Weights of a small GPT-style language model, trained from scratch on English Wikipedia: rotary positions.
Each number is 500 + 50 x the weight over its row's rms, rounded and kept within 0 to 999. Layers, rows and columns count from 0. Numbers have three digits each. The size before them is the row's rms in percent of the matrix's.

# layer 11 attention output (transposed), 128x128, rms 0.163, rows 11-60, columns 0-63
110:499555537452574551452543449519475457551529510403530482499382606477442546497468485532481582439522490451530546526500483513537536589474600484441526513566539475554479464483533545465433483523511508
068:459515603514620476500429571495579443488545487506538437503533571488495503504437613486498600535529480522550486429559383445522528508518481483544526534524495515515478505500453481470555493503486433
098:596565440604471452438430508479540489506510527501461440431510459447462459456504531522484593452441585518489520575542545385394460597511459468510498449433451428531458420441388491475571468502545514
099:498546459526447518455500449518492489472503524511489627501508437520532609534570499450498477423474546484611523493493497416543543430535379518596539580533459481493465470591586349469470472620510583
113:466477483463428497458444513525529429515494487591427567543487427530505585553562503578516547544450570524457465557460408512550524440476448500486493496488489426398507499593430429418509506557521446
094:435476498465545454490451544521533513433594511476454439581347453582620467454392456516486510553494411487426547585479439499440481475476536500568464455480577455482508450501511394555540446549499437
100:511445448427591435442453496430466521435549585455504487522473544413512447464520534559475375540493442553521479402507579441519594476381511458462463524543467470514500550538473553522391543444486479
092:605511512504466485456567485508496514550536510480455638505480449531561499514547443434435515531546599438502501428483449415551531452431506433466525536507533405450554509381456573497460479512558519
105:528504510520511482513466487518546524465530602519482447436494482452558526472538435581558542513478517548494493547525520591472494465462471552421496598576456600387553461507584495550553474631455550
113:493536522475543459527569450538551399436499421567525502575446535382458444420444494477481568609521483561491541461546460541538571420504456552472470481545458562489448469481462464410493524543513561
099:526457509527575579448504474560568507485546536560419520411472529535471444512534460443543514491471456517501527426476513557514470453587396465553516599377470472491537503482472476462605461529546437
082:543567569472438519562586497534471559474469415453442508527497590410480471485527425531539578475497475469462447443472550460537523579539558437448520485444481546515433523430554439561466505520545491
106:511532455469489479547462474432460484439581460545471595518598541560513441540527444562453475484401500564611579495555544504536483515531533502438600421433527494507485481545435553513542571476476574
104:438467512399555520505504595537550476438523466472509540540540506609437520492400576518560587547635585426491438506540464454557520463519469482476517496502475508507502510518466499508503632524492519
095:469600472439539466479494489462493484460505559475415483414560602584535603460554562436471508572458537417589471519485577487504529516523537532393456522426582591517491494578524450460463543520514416
092:469544511517461405522553504498599366491502447499530588535447491450467484484418531537494512543554453524505440464533545574481480555522453510546587486493509495547532470544497501541551496473615445
071:572461552518586588424454565501541515391417574501554515479554555483442527423438477462521471488489543512623554425526378504487527496614500530516549580516473543542459523433580487555553539530466492
105:516484439470652590525476513500531532557389510600503500436463524528503482466513443479443561584504498481550544473419480486483472501516535581605495560504447514461463566518534528521435503566489623
097:555509444458455498443495431458433576528488452508525501484496564521543561525664531518499546505485512532432509471571459579471565453498565511606454428483459491411494508499493545452527428461514510
104:532519498461394491526485420483555600462462592476509464428485516484415559477547399505491529526480543494557483526421419509509492503497642516486531549601557478509386453505490496484554516471479455
106:529482456475419505516507496459426566436355496493520431528495522551538510480514422521457459564462548541499446475491578375507515550378473474472512488529509526495515490562494440505510391502482447
096:499493567444424490531498607611548547469515456512535451369440588543459511528536430580434552453495564542467519571513393563488465511568527502529462541541491423615587509494553598501459452510475487
113:523416486478513437443502507426442517402497431431536459509446567463488597584492445531468424418461462474506565588480503516494505460422534541463583520484489490478521436547434553528560589534564521
096:549467465563567496520496451542521388610550543557532491536477503415600534492443531525586408528567535538457407457439530442528546483566529421544488499483448458552513564472521501580527488511500550
094:531540477509473453526455477490548510454476443525569542454565568593424499522447463410494501470506527434441515474488543503500577477477558392577559464515519532496451424533502583464473548525442498
100:469491497580563515533572441547541436440478521465490543486540480473537504574528586463519514541515444524515527453514517512517515529537364552464588479572477488535583563515450532511563458529490414
105:475506472414529440524528577518504498588537547495497565472530534562478502468423506599424426544497406447553428520451527525520577518529422452505548497481472538461544429510500489488514521520530594
097:534481492519480531545518557501556458494521493600513578480574420500477463495489467542422568490466490497491470452529483509445483401480486478495484614454409521559555524465556467469516491520519583
106:546475571598462543518529543515524621449539596494479573512518427489528508572448476397501425442493577515401468470562454526372556468386541408462433507590569522532480514457519521533512483600502476
110:497517462481545515479577576527504485533444572482455564583614503506544576514473529474434401527514480535454512424471471454522505421471490469551366426614482621496547527523480498507595509555492522
103:428484511362569487613412438529576484570427477492574493566457466380472591517557495518537488480514448472483460542525519565518517493597534561560588482493513576536444444490526537542525462495576472
087:524436482581559561473585462508495419528547421523474532442540485392548495531449552545483583457484468554442573585433622447499531553604536508496577524546499550506433518420469486513457483512503470
092:488514522524606547521547514485510547414554581411482394485422534482459526421504474515453563471517454551514572522448532451452558526601455472458472508584524556530484472594559471529548481559463509
113:514480534547554622492563503591545509498505468494512525550576542425483480521505522498479547641434426557571483541544497526479450398535555530446470517505424433458458498465536543535606456491559558
110:536534492521604519437528411497504491437443508390495573512533450459559416533493537456474645525443474496601488438499375528566458478523490497486559500492474509531558546473522519583519453550500631
100:506549551396457429527595474434495468563558564515454484451544543504509465517400496488579482507442528486555501546432447526472435506452533476470453527498456442475397530579564534463400493548532436
108:474487415510424460475500515402466494469423476523505507499525509572576450488450536495567443479494519568514576489547491468530463410540569528513498450465564496457585496542492515414546545521473495
072:523592429541425521468520466503529541422467491432560517544428424525534489459554436429553460540567512561558534565547514528484519420544468494519478513525552552492496529415471446433546527593471448
089:527512470497482567596526482525461518564480511442512487552455488567470594488476513498470532482486533509511536480458464479491473518562465409571424599529570548468558428533361520456508507461439445
093:525495474542607487444456443493481488555472539598508504549545459526582521511508461550554461467419466409503477505513518518507519532506586508513475474618549497557496550484601403498442573421593478
099:495489495462567484567499489509472429470480396501511461448549457485470573475448427522488449492486462501538505501494641488461475546453558512493521552556498549491461531463461461491459406575488619
097:499463488487556444435508491513535471520547490572499526533491559509586506477554535435512500378518471482479519568577475545515421497571571461473422480533503548388546577519522500514538500566601533
093:436456455446543447502613542433543441476398498511474457408422454511440490584446469448527439440501473433549461465522555533548570420493389503496552445490531487507470532526505457418550556456548523
111:485431472458520499461549528539537510482509444473534529494463533488498641443528523492506424495488467398493536478460452543441480564548467445472479560520613421534534429479554567484492436418575451
105:527480451503572488549509477467460516452463489526581434555518466498533499576397581520549448486583467565544577453610480442528436592518498493525498520454542620609543510475515470417513486550527470
096:519479578600518499548651477447476510507566517508547526547635479484426403488491409451436536469503556567449485591541554469520471534536492458556555396404502435412474361531513440478499517466446458
105:553506547526520439475457448491553455563433449420477513507512497569515539510510600395513574488450485560528516525502506573614581500485630506479387473488550507494579485459557527529540500504560540
107:457428524452614467556507549529570447488445470477538546504436548537521572559474588483527531503569511499487467474440410401455495487506466461539465649533564481462507500552544490517466468583635552
092:519535489572551452550461438524511484537515536491498606563534467484467469526489405486591450533494495527529489394596539594474502530460478537563497533499597499399465507475569604533519519562393501
113:583488527519519542476479507553522553422585399495504465403534429482442481434490605481563429503534545537509435531531541533520495472505583512464579452460530572439541569521491556381573478447490550
# layer 11 attention value, 128x128, rms 0.174, rows 12-61, columns 0-63
144:451474490414518428500478456528495503461489532531507452470385438516516457533556451457504515530510407544512468421472532495475443506556462581477425606513520515526488524438383552547485463466492533
121:527509531509519506490462508498577525549517525551499543536581511543429478472459516522511477495484567465532581473384490485551552524522510464533492429462490485526469508672584548492445510644525494
088:437471535495510512536576490505431522519520515528444448543461403511525511541513486461341539455509635510456434564391517549505516464503499547370503469503540530550556506523486479526544577499480399
111:508573542539510501498554508472433521506503518539472493503582611433542509506519458400498561494504588494500480491487537522515478508458481484607434505462487489458483412548578477515551501528576519
079:583546464555493533486522473492491512502520509555486528486447585579398502485475501444483609539503524454397432515459508514477469542520555472491549535487449576562480542555520527576479580467470448
091:489505459458492500566501477505483503457529493478440537557402407473539534513504492438508474562511582456457460565559477490507470483511499504435487566550523552431491519448424379495559516463504451
101:482519524552496552503472508491491551473567511499512568430595514519497492437483513543577508509482569457530564496478545558592584446452449457592531447433518384521467543602538489570452456626512470
088:555510529549534518514496549499496483509481501504401544606574469594525501489461551501541552500516502487410456499432455542635560524558435512533513432497587478589488613482486516526503524470447428
081:490496473461479486538524465494465468500503490414413482647428497577519490586575454398462559544527509544514453582507486525475478522460483601455373511608558571500513471459527447391522523378464539
094:495435534561527478443492520498579518532532499566471498544564550511438516487449533518544472504447436506637574403465429497431576574445475519566466445485457492523447475573468582540505483548446586
092:572492491518528463483436512511437523495598485476527614514563498566515421476515512471533505521528551430466633461504525575507516446530557632475541449501416498611526572606523496451519475466457522
079:460498463530499557486512462504451480503434468406550526412428504494540428486519451541538605556487551493522402497510543565539614446513509492440568452482570452520469517476478551505465483560477495
081:551482513550538449554566521492519488549445459518569429484445499482484516540520459391518478470444447508444534545551470601446436384528612589467444540571502531522530507464501580457450430488489456
097:539506450445499554540532545484460503467491490535475480521534507480483466435472530372471490427495544468381480528431456550524428552484520456405482486502466454550450522505765466421509584496497436
096:498493460451509425588500472505456529428531530465456413403474492572510542587537461412480400503473525481565446523505455539441483426473525587413376522553490481390467521425470506381531625457470435
119:435411516444536462491521467541548505490511521572561473485565336507556499596531549484468446570449425566500536435467478536530409493508542484407453479503518386581483373468469545590500435557509423
104:547343505526508488466467514503591457523515481424551546484457521575489454481448581578502613550481517517498566459487468470497555503518554548401569403525534460524496494518483567428508410408449431
092:496515468499504479516474540477412514517540533581483500559511527458466575488472530411529452467506468420493539512452504517514474442474482476438508494474493570456488532475563500495564494552556589
083:517501530495483483504534550527455495484361482456501517497447511520574485504544460490494524496537494496536522467573561435627500527595475511434421550450585439502561530487493495443545503436516562
097:502511461491489492543452519481502505467483490494435500468465519492472481538490456381458613557475443434517479501488590439446491541520496507519477524521514493516506508530571471574521598430478453
080:511488492554481480522573515526484492461495522513497449474560529502445463461428459578492507488519458554493476477526472477582481441497454434463430547492508497532500611486364562541548491490443558
072:458552507475488502494537527505504506505544508490513522433303556315534538560488477520431429471580504488481401373540492486589497477470538421492437550465523563441501465537476413428484460450512435
092:554406495540509503438451565518540525574500507541487531512577569500461545498492574520481542525455395499520632419473441510391541582523471519554557418545479505527530501554555589559507415566431496
109:504501485577523552465461536509519520505617519545460518602522526537421435429401523475500432451509550497531541424446507492582529583577447527500508491406509498522509631606456504547518519610502533
105:440429456488493517457443497516566494495507452459512450571455406544563481520510465443509542525520421524609470452523524517484592423475465620473484432495475462532519480508400515514472516378484471
088:522552459528485476510485437470518479480509526517516498437511585549497468427524494480541580529435374502457461543529518442417488506461539453508531515481630596525473485430544566585505530587478374
085:455479535536495478506560474498524492477444510426498463609574468498574517436510494487514499524508577517482495582653481503516458596465419504511503474477474447556472472525538508534509460563432476
113:537525505573514488494525526511536522506520502558493553526577579479493466499470498516418519477513529502522511479387431484575590516497388511639505481463448485391508540636501508447466576565564537
077:506423525508515508458545539526546510573513488619545490490538489506453460535508487447431510534478428445433551392416488417497547440537429462520498446477457475489499519617477572456442382516483509
098:496461529432499473453475510509432480507562470475506480473452476480523482562480533527565453508498371514579518520589575535514477507497542505425398508564507525558530457440442473456514488339511500
092:533512556542515555520528517501473467550423486468559538575511543537504439404518532560438519466468654580450420540474446468541548525442499561498498516546486431465526568554526525508580585534507545
086:520440469540506523425486488539575449555481452506475615625500477586518483516469573472503461564498478523458597471486496463500522617552490537513513411510526488636498464643496570566452466543448505
093:499478487508486432513525502529547484497368502457457495573409461543543511534512505615511549515516519583475467493446476545566456568527483631453494553601452593529546461363498504510553504491423514
084:476473522506492573501508493467652483514574491522491456456540455542527461447496495405520468534466515503502503495507491493492495446449596487496595461524563486497447556434507490549480497544441386
109:489533543483499490466508487507529547540547479585548459500510613447522481446488490423486418515492469519506540428466516446562429496504435437626475550445453505513479421504553490508490541591565584
095:479478493478488492479492474489571492526382472528555441389476501517435540508521487517486498485544414479565623475546488519512559480481587495536462478515496494479484492401426491485478507455477585
093:537506537525444523500510512432461481484453483488385472470540460443475494558517477454540544496498545484571450508541470504506536461415502496484467476519511537395516511523425485577484633430486474
092:467528483528498434541580509510513494500416523542462457562494432536479553535514453560430509411513434499542473543534491472475475480580458480467477535548500599447530489452424497463469538565475480
095:555434513528514486434451529477529505502663492509510529387528529477483511533490555567509550520449486494506553442495468484437537501459499532557615418504524579494524415481482488551500421381487419
096:528450497505480519502517499488525464535563485464665475464374468452541566526450602563624460497496432485476509507618435495481589456454546485436509475568588448469544536437546510533495469429516462
084:483455527495503470456477538505515501496532482442550538490574541557545469481488580536534473479476486567481483460389547536539636431385551445528539452439486533599466505397576550481560432531492428
086:495459461479486455449492513508464478530471451492555448524498500455513485484538480405575516549446451508547458576626541500477393542468501472471526468467626481441519446509421480499421514434519512
092:503481539512523483427479543502534504556548493551472491512520432517483555496483484575549426396447456495484476461524497518549440498461519475414462414485452473577474517497443554488453495527511455
096:522406507518513489465445533484569489521481490483480492433476547474445538473449495476482533477452412489571469394464459543394483488523516423529528444494555607461527452442513581493514408522465483
092:483493504522535489501557509521582515536482490509512552530554430474454474466465509489396408460520531516533527412439396510637589495472483482545479454472466479477491459628489536415464516518532545
085:459456511465482498499537480485522486534440505525485424555534537519533587513504516493506450492454362514533502463448551542440345584484531439437494495554481517475488437403487597570528470443497436
098:505485495490512498482521535521460467572453498457428489590468492522617525494576545557492533523450445549445470539604518527464511562552448521489521509571565532518553544448555449568594530495427346
089:582531493489523540524442492487518485531493499473453484586414512466471513513448529514668420603468607478443461495499486457512505522483431485555534465530444364514459505481548401496513518478534485
090:504496456484486521535501440464417468433456476493438479506462524465541478524532430474459577505509527552451375606517460579562548466448544497442488510582565557437577396440505437401545553384443484
103:500538462534491531516556467525476478442361487481368553600532422439492478397531552486485559552540592497476441577605553482552478618524460586469544491454556486525506513600545507495558544489456479